config = dict(
    vocab_size=8192,
    norm='rmsnorm',
    tie_embeddings=False,
    schedule='wsd',
    seq_len=1024,
    train_tokens=144300000,
)
Each number is 50 + 15 x the weight over the matrix's rms, rounded and kept within 0 to 99. Layers, rows and columns count from 0.

# layer 3 MLP gate, 256x128, rms 0.186, rows 154-162, columns 0-127
66 49 24 41 42 85 52 65 50 47 28 69 67 47 39 62 40 59 36 56 41 49 38 37 69 55 40 34 63 61 33 65 57 64 53 48 82 24 80 50 39 37 58 59 55 64 40 50 55 33 43 54 34 73 31 55 34 17 46 62 47 44 61 30 51 37 53 25 74 54 40 29 66 74 39 43 67 45 39 53 21 67 53 72 71 68 47 39 74 48 34 46 40 55 70 55 45 46 42 47 44 55 17 45 43 65 55 62 68 54 63 37 49 35 70 41 08 44 61 49 43 49 48 29 31 75 48 58
47 47 42 48 44 47 28 69 20 41 63 30 49 70 25 73 55 44 63 58 67 52 37 58 04 30 45 26 59 39 40 35 59 35 33 33 34 48 63 60 42 55 56 52 34 73 42 61 65 53 50 51 49 55 56 72 48 48 48 65 54 88 59 71 63 70 75 54 36 55 73 16 28 56 62 72 27 78 46 47 59 32 35 35 07 54 36 61 39 62 44 47 48 51 30 40 53 65 53 39 50 66 53 74 28 37 63 51 34 60 54 53 58 54 65 55 38 49 57 48 66 43 44 56 25 38 48 78
33 53 67 48 62 26 80 35 49 33 63 60 21 56 61 44 35 41 28 42 52 40 39 50 69 56 30 74 65 59 44 75 31 42 50 58 55 34 22 38 44 48 32 25 59 66 41 56 51 56 55 43 52 51 59 48 41 31 52 41 34 28 55 38 65 45 55 54 81 51 77 24 59 09 57 69 63 53 39 50 53 26 33 42 35 59 36 38 37 45 36 46 46 58 68 66 40 49 41 51 38 43 54 47 36 24 57 30 47 69 65 44 65 34 46 47 06 60 14 54 51 72 46 43 44 37 38 71
28 49 34 50 99 81 47 53 67 45 40 63 60 64 53 35 27 52 61 55 55 39 36 39 71 64 48 52 57 60 43 46 51 27 43 66 77 55 31 42 52 64 52 34 55 41 55 66 49 66 63 53 71 67 57 66 55 58 31 50 36 42 47 41 52 69 60 39 47 62 58 48 39 53 68 51 35 44 39 65 65 69 59 50 35 74 55 52 45 29 51 48 39 34 51 23 34 43 71 70 45 21 72 64 52 32 53 71 78 37 38 55 33 48 75 44 68 29 44 72 35 62 37 49 60 48 25 35
61 57 46 59 82 45 52 42 47 43 50 23 82 63 42 57 41 62 14 70 59 42 53 57 59 59 59 43 52 58 39 64 46 40 37 36 34 52 49 31 42 54 77 48 44 47 52 43 54 65 64 65 75 53 51 59 50 80 65 60 65 48 49 43 43 78 59 55 35 42 40 54 41 30 61 63 47 80 48 52 60 50 37 59 33 24 51 49 43 74 39 49 56 33 41 43 54 66 68 32 64 90 64 64 74 42 30 82 50 37 80 52 28 77 61 54 61 43 53 31 45 56 50 47 45 60 27 43
54 23 09 35 42 31 58 24 52 46 75 43 86 24 16 36 33 58 20 50 49 53 54 38 34 61 26 95 45 65 66 28 60 53 50 31 34 29 41 36 56 42 34 54 82 42 47 40 40 28 52 66 44 46 40 59 46 37 47 54 33 43 51 49 19 85 53 68 63 66 34 73 65 16 66 55 47 52 52 76 49 13 18 63 90 45 50 62 40 39 63 60 64 59 26 54 64 53 41 46 70 48 36 71 46 33 56 37 35 57 24 51 54 68 48 58 50 40 42 41 55 45 41 42 50 44 48 34
47 63 55 59 36 62 51 52 45 57 43 47 88 53 40 64 68 35 55 41 58 71 46 47 48 48 44 48 39 82 59 50 47 48 27 60 85 50 70 63 23 76 45 23 52 73 22 50 24 61 65 80 69 48 14 62 60 22 68 56 53 66 37 39 53 57 64 74 59 77 63 52 44 52 69 54 70 62 46 41 34 28 35 52 63 42 42 72 33 47 63 55 53 64 20 61 83 37 49 57 55 26 52 28 60 62 61 41 74 33 65 40 65 76 54 58 55 18 43 68 18 55 66 34 69 38 46 59
74 56 61 41 54 57 62 38 55 57 42 58 30 49 62 63 69 64 65 54 72 53 59 40 54 67 42 60 68 35 58 45 44 57 38 45 65 66 37 61 79 47 11 42 44 32 58 34 38 22 34 51 44 69 36 34 42 52 42 63 46 54 48 53 58 69 60 30 64 54 63 62 80 11 50 59 64 63 47 56 62 56 38 79 72 63 77 50 55 44 58 48 37 70 31 69 49 45 58 32 49 73 50 73 57 47 57 51 35 48 55 54 42 40 49 36 68 38 68 31 59 24 57 36 43 75 45 60
44 26 31 38 41 73 34 32 45 31 66 42 49 57 57 61 71 67 54 45 55 66 52 33 86 38 36 53 54 45 67 25 47 44 37 73 48 91 65 52 46 43 71 05 60 70 52 67 64 50 55 67 57 70 60 65 30 56 51 68 48 28 30 36 50 22 34 42 66 32 48 84 57 32 56 56 62 43 33 39 54 37 53 79 40 32 59 35 53 78 56 74 70 52 55 29 40 39 23 40 48 22 66 64 39 51 59 55 33 51 48 41 57 64 55 57 51 48 32 43 57 18 44 41 39 65 58 61
# layer 3 MLP up, 256x128, rms 0.195, rows 154-162, columns 0-127
69 66 43 44 36 68 44 65 42 46 42 71 40 56 35 76 40 34 07 54 44 25 53 74 41 72 31 45 42 18 25 38 31 26 81 49 24 45 49 47 37 49 62 31 43 20 28 46 62 56 45 30 48 46 43 93 95 38 61 48 70 51 48 42 62 75 42 18 51 56 18 35 74 71 45 60 39 59 37 38 55 61 50 03 63 71 47 68 18 41 45 52 44 61 71 47 69 57 74 50 36 76 26 83 64 59 54 65 12 46 39 46 31 49 25 43 41 27 66 44 43 48 38 57 68 66 71 77
71 53 40 67 54 50 57 62 46 59 64 33 46 35 56 47 60 51 46 32 19 60 61 47 64 54 36 65 65 56 43 49 64 52 55 58 51 20 72 39 51 68 37 25 50 49 45 55 54 47 56 25 50 63 28 59 55 40 68 43 51 54 39 64 65 73 36 35 51 30 40 63 44 47 56 50 50 39 71 72 37 75 41 38 72 29 82 62 47 57 61 35 57 50 53 37 41 77 47 48 57 27 60 50 45 51 42 31 63 48 49 49 50 44 41 51 48 61 59 43 32 61 51 55 53 58 68 45
26 26 60 77 66 43 32 63 67 76 58 48 57 71 48 29 58 64 54 74 26 12 62 38 56 49 72 87 49 57 55 23 22 52 39 39 53 45 69 77 80 42 47 25 51 37 67 39 48 34 48 37 61 41 28 47 66 49 21 49 58 46 74 66 37 61 42 41 18 11 45 57 45 70 57 21 40 76 47 57 59 54 00 53 63 54 87 49 85 61 49 54 66 47 33 81 57 71 86 33 69 41 41 46 64 83 54 77 43 41 57 61 56 52 48 47 82 37 42 33 60 51 63 54 41 40 59 36
38 34 34 47 60 31 28 70 57 43 69 48 56 45 74 21 60 41 58 42 63 53 56 54 61 76 50 67 26 69 40 38 48 42 35 71 55 47 34 44 25 55 52 27 60 42 53 61 62 51 66 35 60 43 70 44 68 39 52 37 46 50 42 62 77 80 44 33 37 55 86 74 53 43 53 47 71 58 52 63 30 44 35 54 52 54 54 56 70 36 50 47 48 31 35 47 31 50 73 61 29 38 78 45 52 53 51 48 57 61 47 54 47 48 59 69 87 58 54 49 47 40 26 29 73 59 18 45
53 39 58 35 45 53 52 59 56 52 50 69 55 54 39 40 50 51 79 34 53 60 52 53 43 35 67 61 39 46 41 52 51 43 49 72 73 36 88 47 55 32 35 51 80 55 39 45 49 35 35 64 17 35 68 42 67 63 39 18 27 41 61 65 66 59 48 44 61 59 66 70 49 54 43 20 51 32 62 52 58 71 56 33 33 66 23 50 58 41 81 59 50 61 49 61 62 73 47 59 46 74 49 52 51 68 61 26 63 48 34 49 67 53 42 38 51 07 66 59 58 34 61 62 46 55 58 43
64 60 39 61 55 48 48 27 76 37 45 50 40 63 45 55 81 65 47 47 56 42 36 17 49 32 44 64 63 75 85 59 32 52 19 90 73 56 52 37 68 37 50 47 55 60 32 51 64 41 57 44 38 31 51 77 21 25 54 74 17 49 53 57 58 65 76 74 69 39 65 46 70 41 70 67 56 60 40 40 65 57 70 42 60 59 17 45 32 32 56 34 41 45 75 39 38 86 60 47 51 23 46 63 14 54 46 67 56 53 33 47 45 44 23 39 53 29 18 42 54 60 29 54 24 44 54 53
71 54 63 16 30 69 69 55 56 62 39 53 52 69 46 51 63 31 54 59 57 69 37 54 57 44 31 33 48 40 36 69 37 61 73 55 60 37 39 56 57 39 27 53 30 60 50 48 48 54 55 47 50 48 48 52 71 49 36 30 53 65 13 45 38 34 32 55 53 57 65 57 42 22 63 69 63 36 57 86 31 55 48 45 84 33 39 68 56 64 55 69 72 72 49 42 57 42 55 49 75 36 41 45 38 15 47 61 52 59 23 61 51 45 77 63 58 74 51 57 36 47 52 53 52 61 56 41
44 14 51 57 79 49 49 69 52 61 70 52 56 68 45 19 55 73 58 29 56 46 44 68 16 38 53 37 64 47 61 66 65 63 58 38 36 54 67 73 64 57 38 44 70 48 53 76 51 34 59 45 65 49 64 76 81 71 38 25 32 60 24 71 44 49 47 36 45 32 64 68 63 60 63 34 23 34 52 41 41 39 74 54 62 49 44 50 66 72 30 68 69 76 62 63 55 32 58 45 56 55 50 40 55 48 45 45 42 56 33 57 53 63 70 57 42 47 55 45 57 45 42 36 40 57 70 37
61 32 62 53 73 76 55 73 66 62 49 34 52 42 55 57 50 60 54 57 51 37 82 54 64 46 69 51 65 48 45 40 69 34 52 68 45 38 53 55 79 53 46 72 52 50 50 64 52 43 37 55 59 60 36 39 74 73 44 03 61 21 21 36 23 62 46 39 59 50 61 73 52 27 70 26 30 48 20 64 40 73 59 64 34 51 46 48 77 68 60 62 39 50 43 52 55 87 59 46 65 45 59 49 56 13 62 64 59 71 50 55 35 45 68 31 43 82 00 53 30 45 54 72 21 53 42 50
# layer 3 MLP down (transposed), 256x128, rms 0.159, rows 154-161, columns 0-127
51 55 29 24 60 53 02 51 42 35 26 62 54 51 29 66 65 43 29 57 31 62 75 43 67 65 46 57 36 40 28 49 29 51 52 57 75 37 22 51 57 35 53 67 71 67 47 52 37 49 41 42 48 65 33 72 42 30 48 73 35 45 33 86 70 56 22 46 65 53 73 67 66 58 55 26 52 62 22 64 52 38 22 39 48 45 72 55 63 37 59 55 49 76 59 89 20 35 48 49 31 36 43 38 51 50 55 43 56 64 40 36 80 56 38 43 57 36 54 44 69 67 53 60 62 59 33 49
41 49 31 51 55 58 38 45 72 44 45 52 51 40 55 47 34 65 47 43 50 30 43 31 60 40 67 44 54 81 67 40 38 57 76 32 47 27 48 44 83 50 48 29 34 33 53 45 46 41 28 55 49 63 82 85 32 52 62 50 55 51 33 40 58 37 40 49 52 39 48 42 52 46 43 37 56 49 39 31 57 60 70 67 47 52 49 13 46 78 84 47 82 63 72 66 48 79 31 74 26 35 44 55 70 61 67 58 56 37 39 32 69 55 48 50 46 77 47 66 68 58 58 34 52 75 59 82
99 47 36 61 47 49 37 66 73 45 36 64 39 65 34 59 54 55 68 47 82 01 32 80 36 33 63 41 33 70 38 39 54 56 50 47 44 57 59 45 33 52 42 40 26 64 52 55 63 68 88 56 62 86 45 64 59 34 38 45 49 66 38 57 58 36 30 55 41 47 53 57 97 43 48 62 55 46 39 42 46 45 61 20 50 43 44 38 37 43 71 46 37 36 44 68 31 47 49 75 47 35 37 59 59 68 58 57 40 49 42 47 77 77 50 26 50 60 69 65 46 55 40 43 44 64 66 37
54 55 39 57 51 92 64 64 44 13 69 56 39 66 40 62 27 52 39 48 42 40 23 77 64 35 80 35 45 38 44 29 62 53 22 68 23 30 47 82 46 50 56 69 61 64 29 51 42 56 40 53 20 21 54 39 44 39 41 42 66 56 66 50 58 45 46 62 57 20 38 26 57 42 57 70 60 62 25 54 44 27 34 60 68 43 65 66 29 46 38 55 31 51 45 57 66 50 57 47 49 49 52 66 42 45 52 73 47 61 75 84 59 29 42 31 28 74 36 45 43 57 44 47 31 51 50 34
59 40 22 21 43 37 66 64 57 79 24 42 45 55 67 45 40 44 53 48 43 27 33 40 48 59 46 53 41 67 56 51 23 47 74 57 80 45 51 44 47 38 24 35 12 31 51 43 32 64 47 53 66 55 47 49 48 70 50 35 47 61 24 68 35 59 61 59 48 59 60 63 62 51 23 42 45 23 71 61 63 46 46 36 53 73 53 34 49 60 61 43 57 35 51 75 23 83 65 64 35 48 24 48 69 54 46 49 75 21 40 45 43 55 64 42 77 39 49 48 90 56 58 60 46 44 67 55
45 45 50 44 31 45 71 50 74 68 35 57 36 44 19 58 67 34 40 56 55 40 19 71 71 56 30 70 52 38 45 66 65 36 79 49 32 50 56 52 80 50 67 29 43 34 40 13 53 36 28 42 59 26 55 50 75 54 52 53 30 49 72 39 44 31 49 44 52 44 84 81 76 29 42 29 63 40 59 65 70 67 51 41 39 59 77 49 82 68 00 57 52 64 14 66 50 33 47 60 57 50 15 51 55 20 46 36 68 55 14 56 34 31 43 39 53 29 67 57 62 56 62 55 64 37 46 56
25 44 51 64 61 71 46 61 58 69 50 37 56 61 50 27 49 67 81 80 45 40 55 27 82 38 47 53 80 58 38 71 46 57 37 43 54 54 56 47 32 44 39 55 71 46 61 74 53 50 34 39 59 37 50 49 33 49 62 62 55 40 75 52 40 55 68 60 41 29 65 57 45 71 57 26 45 63 66 64 53 44 50 48 64 42 43 53 50 78 50 55 58 47 55 44 47 51 49 53 39 61 72 51 69 54 58 51 45 42 74 57 71 55 30 47 53 45 68 46 46 51 58 58 46 49 51 50
50 51 45 37 31 59 50 49 47 65 55 64 54 57 52 47 79 42 73 52 31 45 56 77 45 34 24 44 47 21 42 71 42 19 54 73 60 69 66 40 27 68 55 50 53 50 57 46 48 38 36 50 31 57 57 30 58 38 69 60 56 44 62 40 53 56 35 26 56 62 33 68 46 39 43 43 69 70 49 34 50 73 50 55 35 41 46 66 39 52 53 49 23 58 48 39 65 37 43 44 33 72 47 39 56 30 56 67 58 67 58 42 64 62 61 75 45 49 54 59 23 47 45 18 52 77 52 36